{
  "norm_eps": 1e-06,
  "positions": "rope",
  "rope_base": 10000.0,
  "init_std_qkv": 0.0254,
  "lr_mult_o": 1.26,
  "lr_head": 0.00609,
  "decay_shape": "linear",
  "batch_tokens": 131072,
  "train_tokens": 503200000,
  "steps": 3840,
  "dataset": "wikipedia_en"
}
Each number is 50 + 10 x the weight over its row's rms, rounded and kept within 0 to 99. Layers, rows and columns count from 0. The size before them is the row's rms in percent of the matrix's.

# layer 7 attention key, 384x384, rms 0.0254, rows 35-43, columns 192-383
123:55 54 43 47 50 62 42 60 39 51 59 53 55 55 47 58 54 46 60 31 51 40 38 52 56 42 57 46 60 57 30 49 72 44 47 50 58 44 71 59 53 58 63 32 41 37 42 47 55 40 26 46 32 44 59 59 46 37 61 56 42 44 57 51 28 36 48 59 50 56 69 57 43 51 49 73 48 49 54 55 40 43 57 48 39 60 47 41 36 66 41 32 46 36 43 37 58 29 51 54 42 66 39 53 39 40 43 39 46 56 20 41 54 42 63 56 53 51 45 66 72 42 34 45 59 32 41 36 46 37 39 44 53 32 48 52 66 48 56 46 67 55 37 59 45 56 60 61 48 43 39 35 29 51 36 57 60 57 47 74 63 36 47 46 60 68 52 63 45 41 46 36 57 47 44 49 42 40 44 43 68 62 44 43 56 37 60 60 43 43 65 59
114:43 44 49 56 43 36 55 59 50 57 52 76 35 47 70 38 59 52 34 50 42 44 42 47 54 32 60 57 43 56 54 33 69 47 42 50 56 50 42 46 58 49 23 45 48 46 35 48 64 47 34 58 46 50 48 57 61 61 47 35 49 45 51 60 42 45 53 53 38 42 65 52 58 53 49 52 46 52 55 61 42 50 65 42 46 59 50 39 64 54 31 53 44 59 60 56 52 43 63 58 42 57 55 64 77 43 56 37 51 40 55 67 64 66 42 48 41 38 35 55 44 43 49 63 27 39 43 37 37 49 49 53 53 44 44 34 42 44 61 41 42 60 49 44 46 44 50 28 60 42 59 30 61 44 58 47 65 46 51 57 69 50 49 51 42 67 45 62 45 71 45 53 68 60 45 41 52 47 53 55 68 54 69 57 60 47 47 55 43 61 46 29
122:54 60 37 46 45 60 64 45 45 43 70 55 46 49 57 30 53 42 49 58 60 54 54 47 32 50 23 40 65 47 47 44 49 44 58 42 56 51 37 42 61 27 56 35 49 45 53 66 60 44 68 57 41 54 45 60 57 54 51 58 55 60 49 39 48 56 51 50 55 58 46 60 44 57 57 39 49 79 48 53 55 51 51 58 45 63 48 36 29 63 37 60 33 34 46 48 67 40 57 57 61 53 49 47 48 51 64 48 44 49 41 44 51 34 58 53 55 51 66 55 59 50 47 30 41 51 55 30 60 39 73 62 45 63 63 49 35 35 39 40 42 47 33 46 36 34 46 39 43 52 31 37 34 42 59 56 48 54 56 61 56 41 40 35 67 47 28 45 66 37 56 42 54 50 59 52 59 58 52 62 67 51 46 39 47 60 59 59 67 47 51 51
127:43 58 50 38 44 55 49 51 55 56 49 47 65 63 47 39 54 54 66 60 32 50 50 38 44 37 33 57 37 57 68 58 38 60 64 29 41 35 54 54 63 61 53 60 38 46 41 51 28 45 26 37 57 42 43 47 56 61 56 53 56 62 36 51 51 51 53 40 36 57 51 68 58 54 49 36 68 62 52 41 53 39 78 46 62 63 45 53 39 34 51 56 42 37 48 53 45 61 53 49 42 59 47 37 48 36 52 55 49 55 64 52 36 64 62 60 43 46 54 52 46 59 60 43 53 72 57 41 62 38 54 59 60 65 28 40 60 45 62 61 39 36 69 44 65 59 53 63 38 51 63 80 52 51 60 41 67 65 40 61 35 47 53 56 54 34 44 63 45 41 56 32 43 55 46 49 38 47 48 51 52 44 28 67 53 55 45 41 48 52 41 50
119:62 62 50 52 43 45 44 46 45 38 61 62 58 33 40 56 39 61 42 48 43 53 42 39 41 32 52 42 30 45 49 44 69 54 42 52 47 46 57 65 49 65 58 49 40 45 52 58 61 44 53 43 62 57 40 47 43 41 49 43 53 33 53 51 62 58 45 50 52 54 52 45 49 59 51 53 50 30 61 38 56 49 47 38 32 51 50 49 47 51 45 61 61 49 47 47 58 72 59 56 33 45 49 49 55 67 44 55 55 57 54 51 71 58 42 44 54 37 65 41 38 55 53 68 63 48 38 42 57 40 50 52 61 54 49 50 68 37 46 60 60 55 61 41 62 51 49 58 51 42 61 52 58 66 63 41 51 40 56 44 53 35 53 54 54 75 49 37 50 61 48 68 58 34 52 40 63 63 43 41 55 55 60 25 38 52 46 51 52 56 54 70
121:58 44 56 60 46 56 52 57 36 47 60 57 34 51 57 55 58 63 58 50 44 67 60 42 37 53 52 62 40 67 50 55 54 45 71 58 41 45 60 39 55 68 54 42 52 35 54 46 48 40 53 60 53 58 51 57 52 67 66 53 51 55 45 51 61 35 51 46 45 66 54 46 63 53 46 46 51 61 51 27 58 41 42 48 50 48 66 66 56 50 45 78 58 57 47 55 40 55 43 51 51 48 34 56 54 60 29 60 21 49 47 46 55 48 47 57 38 69 25 66 54 58 52 51 44 57 51 56 64 47 47 46 44 45 32 42 31 45 57 52 43 41 41 57 50 52 44 44 50 62 57 45 39 39 58 65 50 57 34 39 48 65 56 47 46 63 47 59 65 64 62 51 57 53 56 36 62 37 40 48 50 62 60 62 57 37 44 47 44 37 61 44
126:52 41 57 37 40 46 58 59 64 51 75 49 49 39 45 64 39 39 52 47 38 59 16 43 74 40 49 59 41 53 50 60 46 50 50 44 37 43 55 62 30 60 44 49 36 46 61 46 35 53 55 58 54 34 51 48 64 64 43 32 59 57 56 56 54 60 42 49 44 57 52 43 57 64 43 50 54 69 58 61 49 49 51 45 37 69 59 53 33 42 47 55 46 55 59 42 26 54 53 41 50 59 45 54 44 51 56 52 51 60 44 40 47 45 45 57 36 37 63 38 55 38 58 47 52 61 53 56 33 32 37 53 48 51 45 61 62 45 65 48 62 56 40 40 50 69 43 69 55 46 63 69 57 42 62 59 58 57 40 43 52 60 45 50 39 57 40 63 47 61 36 35 52 38 47 47 49 52 34 53 39 36 56 56 52 65 45 54 51 35 56 44
133:60 48 53 61 61 58 64 45 54 57 39 59 64 51 43 54 37 52 51 42 39 60 48 61 55 34 49 66 39 47 47 57 52 48 63 76 51 65 55 39 76 47 39 51 43 57 51 64 42 43 51 70 49 51 52 42 44 72 53 48 63 44 54 66 66 53 57 62 42 52 37 51 47 44 46 62 58 52 47 58 51 41 51 43 43 45 51 30 53 61 49 48 50 54 37 51 52 46 49 57 39 50 57 46 68 63 77 45 48 48 41 61 46 58 49 50 47 68 47 33 47 59 50 54 58 44 41 45 37 27 53 47 28 54 46 28 40 52 46 57 56 83 40 52 48 35 44 44 43 59 47 44 29 78 35 46 38 51 62 66 48 43 49 60 50 52 50 44 60 61 75 60 48 35 53 43 55 25 50 71 58 57 36 55 42 27 64 58 63 51 37 47
130:55 42 41 64 66 59 47 41 55 49 58 47 41 58 51 20 27 37 47 56 52 52 56 59 63 58 44 56 65 45 43 53 50 38 59 55 60 35 49 57 49 53 44 53 39 54 57 43 47 41 56 49 57 43 55 54 37 57 66 62 52 46 55 51 45 32 69 80 42 50 31 34 48 54 55 51 59 47 55 47 59 49 66 62 36 51 59 56 56 59 58 30 67 49 51 62 53 49 45 42 54 51 58 63 45 42 49 34 61 44 47 43 52 58 43 63 43 52 47 57 51 47 38 39 44 41 50 35 53 46 51 32 58 44 31 54 63 58 42 63 54 58 31 67 60 46 46 55 51 64 34 47 37 51 59 61 64 52 55 52 51 56 68 50 60 43 55 57 46 63 46 46 48 40 52 48 35 54 62 59 42 30 54 65 54 46 49 60 35 62 52 48
# layer 7 attention query, 384x384, rms 0.0254, rows 36-43, columns 192-383
123:56 61 50 67 35 35 49 78 56 52 57 55 37 52 53 52 45 64 35 34 56 59 62 54 61 23 56 75 42 58 50 57 43 57 41 48 35 46 39 67 42 39 67 52 63 60 36 39 53 54 47 38 52 46 56 52 34 52 52 56 57 52 47 53 40 43 59 40 61 46 36 41 35 43 66 48 55 43 48 36 50 54 46 42 55 51 62 53 48 49 44 48 49 51 54 59 57 57 34 41 52 69 33 46 62 45 41 52 52 54 54 58 44 52 64 55 45 39 59 45 36 56 30 67 61 35 54 60 61 60 50 46 62 57 46 54 48 47 41 62 46 55 43 49 49 63 50 46 54 54 68 42 33 61 25 60 67 30 41 37 58 52 41 31 51 53 56 58 52 57 49 53 41 52 54 41 36 51 52 41 59 58 60 58 50 48 61 57 45 63 58 50
129:31 55 39 56 60 44 54 62 45 62 42 39 66 44 57 44 53 54 48 68 61 56 39 38 47 66 57 64 63 40 58 31 48 73 57 59 55 46 45 64 64 52 46 52 48 49 39 52 36 37 58 37 29 56 66 49 55 35 45 45 39 53 49 38 50 44 48 54 61 46 47 59 53 48 65 45 42 65 46 57 47 47 73 31 40 37 37 55 49 63 51 71 48 53 43 26 35 48 54 31 42 42 56 53 45 52 50 36 53 41 43 51 43 44 39 71 47 49 51 60 53 49 57 52 37 49 45 49 47 67 67 38 57 48 47 55 60 49 61 48 54 48 62 60 32 32 53 50 34 54 53 57 28 48 42 48 38 45 31 54 58 36 59 49 40 32 63 29 56 58 49 59 30 36 46 41 54 47 39 50 49 35 40 44 51 50 61 46 40 43 42 53
122:49 46 59 51 61 60 23 31 36 54 48 46 41 49 61 32 51 62 70 49 62 59 40 56 40 33 56 50 37 61 49 58 45 52 52 46 55 57 43 58 47 49 52 39 33 51 52 38 36 37 57 48 61 48 45 46 37 52 58 68 43 54 52 41 58 54 41 47 60 52 57 50 51 53 56 72 60 42 45 34 54 54 56 51 52 53 57 68 53 41 42 58 45 67 42 53 59 47 46 58 42 50 41 49 46 54 67 62 53 56 61 46 75 49 41 46 47 43 62 58 45 46 51 62 47 36 51 57 60 45 52 54 56 55 34 45 48 64 47 45 54 42 39 42 61 46 57 58 40 62 63 56 53 33 51 58 48 51 55 46 36 64 45 54 33 51 42 41 36 58 48 28 46 53 52 45 23 39 61 37 42 34 50 44 42 47 36 35 35 63 43 61
119:60 54 59 54 44 53 57 50 32 42 54 57 30 63 59 36 58 44 37 51 51 74 42 45 24 49 34 44 52 52 49 50 53 60 39 57 39 47 60 55 59 45 62 69 56 51 46 59 57 58 45 54 45 36 61 56 40 43 49 61 52 52 55 53 43 51 61 56 65 41 50 47 33 57 57 39 55 32 39 52 69 68 60 37 60 73 56 53 52 29 58 55 73 54 45 35 53 58 44 46 55 60 52 48 43 66 52 58 59 36 49 50 51 48 41 51 78 49 38 43 48 39 49 49 48 62 58 45 56 59 45 19 41 48 55 43 24 44 45 50 67 70 46 59 53 52 53 47 53 54 49 36 39 36 61 55 65 57 42 53 54 48 56 43 53 56 52 56 49 48 60 56 53 51 59 60 45 52 36 56 53 47 50 57 76 57 31 60 39 61 19 38
116:60 37 53 57 52 45 67 71 51 52 61 54 39 46 61 66 43 50 59 29 56 58 28 61 50 59 43 51 58 64 57 72 35 41 50 51 46 29 35 42 46 52 52 40 50 38 54 45 65 25 68 46 72 53 48 51 40 51 47 52 55 56 56 52 50 50 56 45 49 47 66 51 47 44 63 44 65 62 50 44 47 42 61 42 44 60 50 50 32 44 35 62 43 58 68 48 74 42 30 62 61 47 50 36 41 52 57 58 55 44 40 47 46 43 46 57 42 49 51 44 30 43 47 43 65 48 52 41 46 53 42 55 60 34 66 53 49 57 62 50 51 60 45 59 37 32 36 50 55 54 53 39 56 36 57 45 70 43 59 77 44 57 56 58 65 34 36 59 60 31 52 52 51 50 63 40 61 61 49 51 50 52 47 55 37 61 41 66 55 47 48 41
120:45 52 51 27 53 58 58 47 31 57 44 34 59 45 47 56 43 45 58 40 41 39 52 64 53 38 54 31 59 53 46 35 48 54 43 59 58 41 42 68 61 57 62 43 53 49 52 57 54 70 47 51 58 52 67 48 42 48 40 53 66 52 47 52 38 53 56 63 35 46 47 46 57 40 69 50 57 44 39 55 76 52 42 33 62 69 38 42 40 47 66 41 54 50 37 45 58 55 53 62 55 46 46 38 48 42 55 38 36 38 57 34 53 60 57 42 51 45 45 59 60 38 72 68 56 43 38 41 49 50 68 33 53 45 55 57 55 53 76 39 57 48 59 57 46 52 45 55 50 49 54 52 65 54 65 51 42 64 57 46 38 53 66 39 50 36 42 42 41 44 54 38 48 50 46 58 45 47 48 49 66 55 53 42 47 57 26 60 56 38 50 62
139:47 50 53 60 51 54 45 36 37 60 68 42 54 54 48 70 48 52 51 48 56 34 63 33 55 59 60 63 61 41 48 45 75 58 47 70 54 48 34 56 50 52 45 40 45 60 55 49 61 47 61 48 51 66 49 62 71 54 59 56 42 23 59 45 61 48 71 52 49 51 52 50 52 46 40 44 51 67 49 52 39 64 53 56 43 62 42 59 59 57 42 41 60 68 46 62 63 60 39 55 56 34 57 74 47 50 43 43 38 42 38 73 42 57 67 35 47 49 47 54 38 59 42 52 43 40 37 51 44 55 47 51 57 43 63 58 55 63 37 66 42 43 32 57 36 49 49 53 45 44 52 50 51 56 60 73 31 67 46 68 56 40 51 50 47 31 51 30 60 65 46 48 49 33 49 44 59 36 48 43 30 51 31 35 51 44 55 42 54 35 45 60
125:63 30 53 59 58 51 54 36 60 64 61 43 60 61 38 45 44 43 53 60 57 57 62 52 50 56 46 50 57 64 52 64 83 68 32 31 54 48 62 49 47 42 55 49 36 46 28 49 36 48 57 54 42 34 40 34 40 43 44 50 51 53 59 57 39 46 59 67 52 57 37 52 40 52 36 66 41 42 44 53 63 66 37 58 60 50 39 43 46 55 36 38 35 28 55 56 51 61 70 51 63 42 68 60 50 41 59 40 43 26 59 31 56 62 47 49 42 64 51 54 38 42 50 49 59 41 48 49 43 52 52 52 45 56 54 57 60 45 63 59 48 40 38 32 51 48 46 40 45 38 42 49 50 46 56 41 25 59 28 58 46 28 56 34 56 31 52 45 54 61 34 46 51 66 45 50 58 52 63 76 37 40 37 55 49 30 54 45 45 42 60 49